config.toml
d_mlp = 512
init_std_o = 0.0118
beta2 = 0.99
final_lr_fraction = 0.05
Each number is 128 + 32 x the weight over its row's rms, rounded and kept within 0 to 255. Layers, rows and columns count from 0. Numbers have three digits each. The size before them is the row's rms in percent of the matrix's.

# layer 4 MLP down (transposed), 512x96, rms 0.144, rows 390-418, columns 48-95
107:153123128115120118091110099140113127132137100138074141034084155107137086056068185122157156117142111164116168084117110128142171146117101121133119
096:139134152153113190090103073120185133139117160118123138177179085098144127139118146108119081146129107119091118110071194128158168132147129077131154
099:143134128167164115098145205108060117097136161102150124139167127120071172094113139090151124115141099178112073177092091127153161165130137152118113
095:093155052089126140113118078100126111185090125099106104126115181124113124148141120122092128171107128164072115163168177117120119155130155051128139
104:134059136092120094155165110188136096118132099150164093150157120149147134097039141111128130175117112175182092144151155109148122254137112144069069
110:193133074129087133094148103143126073138151134132128118097161148102139200082147172135132135090141069140149164109137170155135168161135134117166103
098:169090075091168189078126110123163138181175141104185124092142102102039112117094137117154122178154111125129106084113155115140120146149164135132097
105:121136183160159071057167138175100156107137104167177110096108132104136151129130171153073146149107157139135082119130178198141163152148116125133084
104:199106152132108186065117155124127133087083109078146102112088134134088104130098145133148061087110146142123127136076155104141121154061107174089166
099:134161153121102153115108173148110114130157148136075140107144180128117169144130076167114174119066146151117183136115140115066102079118096139113155
094:039153149147118096108102159121106148182095095125166097114146144132142158155088093121184214089098141192151068124103155148128097156104110153216093
111:116150131140123136157182115144074125119121148170126044124112138128163156117107117120137081096078148113149175208129116149121122109144114139141165
105:123186082158112082199163085203151138149107100103111200139132072102180079133085116148104148123133132178127150108081079165126126113184106190064080
094:100122133163133133068136100098200129102107125164117160161112144104169144121152091168174102139080129072103153074183140054103114148143093106104129
108:174141114070093141109079154111166126147086082108162143172100077121176112091139143110141104180136181098140076135141181113153144167141149195163099
097:076134113074125086124069141117154148181139160140129144177093151111158112040074139126130124136132105101130147131178142103167131083126102117147099
102:109168161099106131077136101125122153135113132109156112139117140149157118204118097182159089110075118109164041155107132121146171134125063214084087
113:079090106134135165168114123215102103120124047164095053130158162078146095144117155143138135130136129161063110112113129104132143098178130091119178
124:108130119110070171087118083167126165117145123162124095092130112128111073081104091144134168101145129121085062104128173084172140115122151052113112
090:097128105141149146171126153130085106052120145196146119084130094104166164154188109105098169077073161090088089230129098147129119143131100138109144
087:121182135144138076133162140179134079156112076112125163141141189121080114081204132079150151130091113146124154178127142123137148098141123080143139
105:082129128156137173136082128171178130134159114079164110156157049150095172135133168099073107125136148157107134158146105163138126092101131130108157
087:094103099094105118143147096097166118184151171103173122152086101105153159106134132170179138191070123101147163084206118124136146120116085158114152
102:141114085097124210094133147164132124212115149129148168120122177119167130158159200164105128142102135132102187112152141109131111173130147136111152
101:099143181137084080104151129162117095133176152112147124052103116143157155118135098162121069131185095133152099150117165071169135119171113116126145
097:127054128102108165143152150147058181099083099102129080096128102110162106119131165194096085163112087165138149142114091101147164164166141129120136
102:126097157122075125150115121145118155030092146123092082125145129136153160180122156073145077092118148101132114134117076187123102144153192162120101
107:169175112124122119154114083161124128158119071176080138135127132121125146129077130146134095102182152132112111147139135101166118159069115170088160
090:126176152081121141151087139125135079117115104149097124108164122149137127133098099180119194152110149076155078119136151111098116146106137181077090
# layer 4 MLP up, 512x96, rms 0.169, rows 391-418, columns 48-95
095:166137141081163136120169072130122087087163095096171097145097174171105131150105168088148116116101064174180135190148097107090117073102068110109094
097:155091090115113132091186088138160179060130054154100096166111132141129084112155115058125115078142175114162158085132119118056128124110185086089093
100:159079186123099126118147144155106120130134140127167128154114116097154117029081149134180147139177117097175194129085102152152145091143098189094097
105:142154135103196196110161096083088118126141088127095144120120150124045150097159086162097132052125120130077160133118154125100117077149114040143112
093:111070129150159102194148101086153166100151116186114082064098156193070098096128104132147109128133112147131135164137095159104099133117151062108141
103:171160078142144136103130153113114148076146120109084124194143114129178069085113213118152078136131161141149154135124098110148099048122113114157147
097:116175135186113150166169149095127125130153162207151119135155132129199097111141103140156106116142122109111223108097125088073159123150141128166116
101:156118115170115060171175121110086220134141081160103139113122160145160140110134136133104121167110071124117154109105105119170172098152121072118134
102:086118181125127132145138093123142118038087149102177062176164170140126134103068149123158120182175101166184112159141100163108093108126144099172135
092:161106111098111170115155082126130140146142127118071145109079140122079099093186173127110053137165098132104190099083140101134137035157122092061127
106:193136143198126127144141129105105148127151131181093103131174176146100138102114127113145111074141170030098152176112065081128116160146136108187165
105:127162112176150120081076096154091101148102107168114142114129154170144110109108198134108138122171082123128151156151126144139185060179159134182127
087:122125102115127122167117134082103183095152064099125094137139136137117140062162133097157149152140085154128064115128103159191159086160114107105121
110:115123111213135131151151122092119204101095174112116114175129183153103186113162120102180104087119075149154168123132116116098167073094073150147099
099:120094156164156146199149125092051077115183127157117103116123137178072144180168147070141102143092125148170184156089078193147141114182101103157081
102:135107083152112117135111071134110133112145166203143057136174080142093095132194115117129136083106125184127189148122101134072101102136159103170138
105:122172053144156141118092104098102117083135094212123096151160124176083134121126162144155150111097113144138145113148061118128179099164133136139127
107:184135140143164126116125115089169168062140160139131112128150102121104038143119117093165122093148148137111158128116162093121111063123203118145147
092:182092174139144129107090111096122139078110139126076101191098152128100090112155165102143123165170098154176175100191150083148101105167138112143152
095:133079113122144166119121085077066079142179134168145147112138116168160105138087179090083083155199120095139133094158155122081102131152132095105112
108:181149088148144119177077099117078134107122120134184145111097146121046104118095190121150100110111078154125162153124073136117139103136184142170094
090:153122143144145145176122158149132091104125149159040160087127116134099078068132097058173104093113070168157122136068080122112103151139190115182115
094:132067139126161125141109106125147197137101125145166133125155129127112102053053104119139118074167133148180086121081120103111144095161091097111078
096:162110094153151201081164136103056133124124136217106109143071156116088098172146093131117115104144093117130144129104101075094098146119121108131185
102:116109097100126094078115078128119148116098099190068065104092154187158102123159142108125152122186103164168199125136160082093138066108150081115144
107:168103175120139151154059127068162128114181125156109063148112202159119138112117123127120130127153137132075121169154115129080108098147130071119143
108:128115152165150101182047068101160135153126165138183091106146130137064108122152161143130154121139111162149169163091192131122119094130099095123046
096:134143121132127135148132090159148088134120101146139129111124123065148116112095177104160069110147111138129156106087130141154190115150128139180136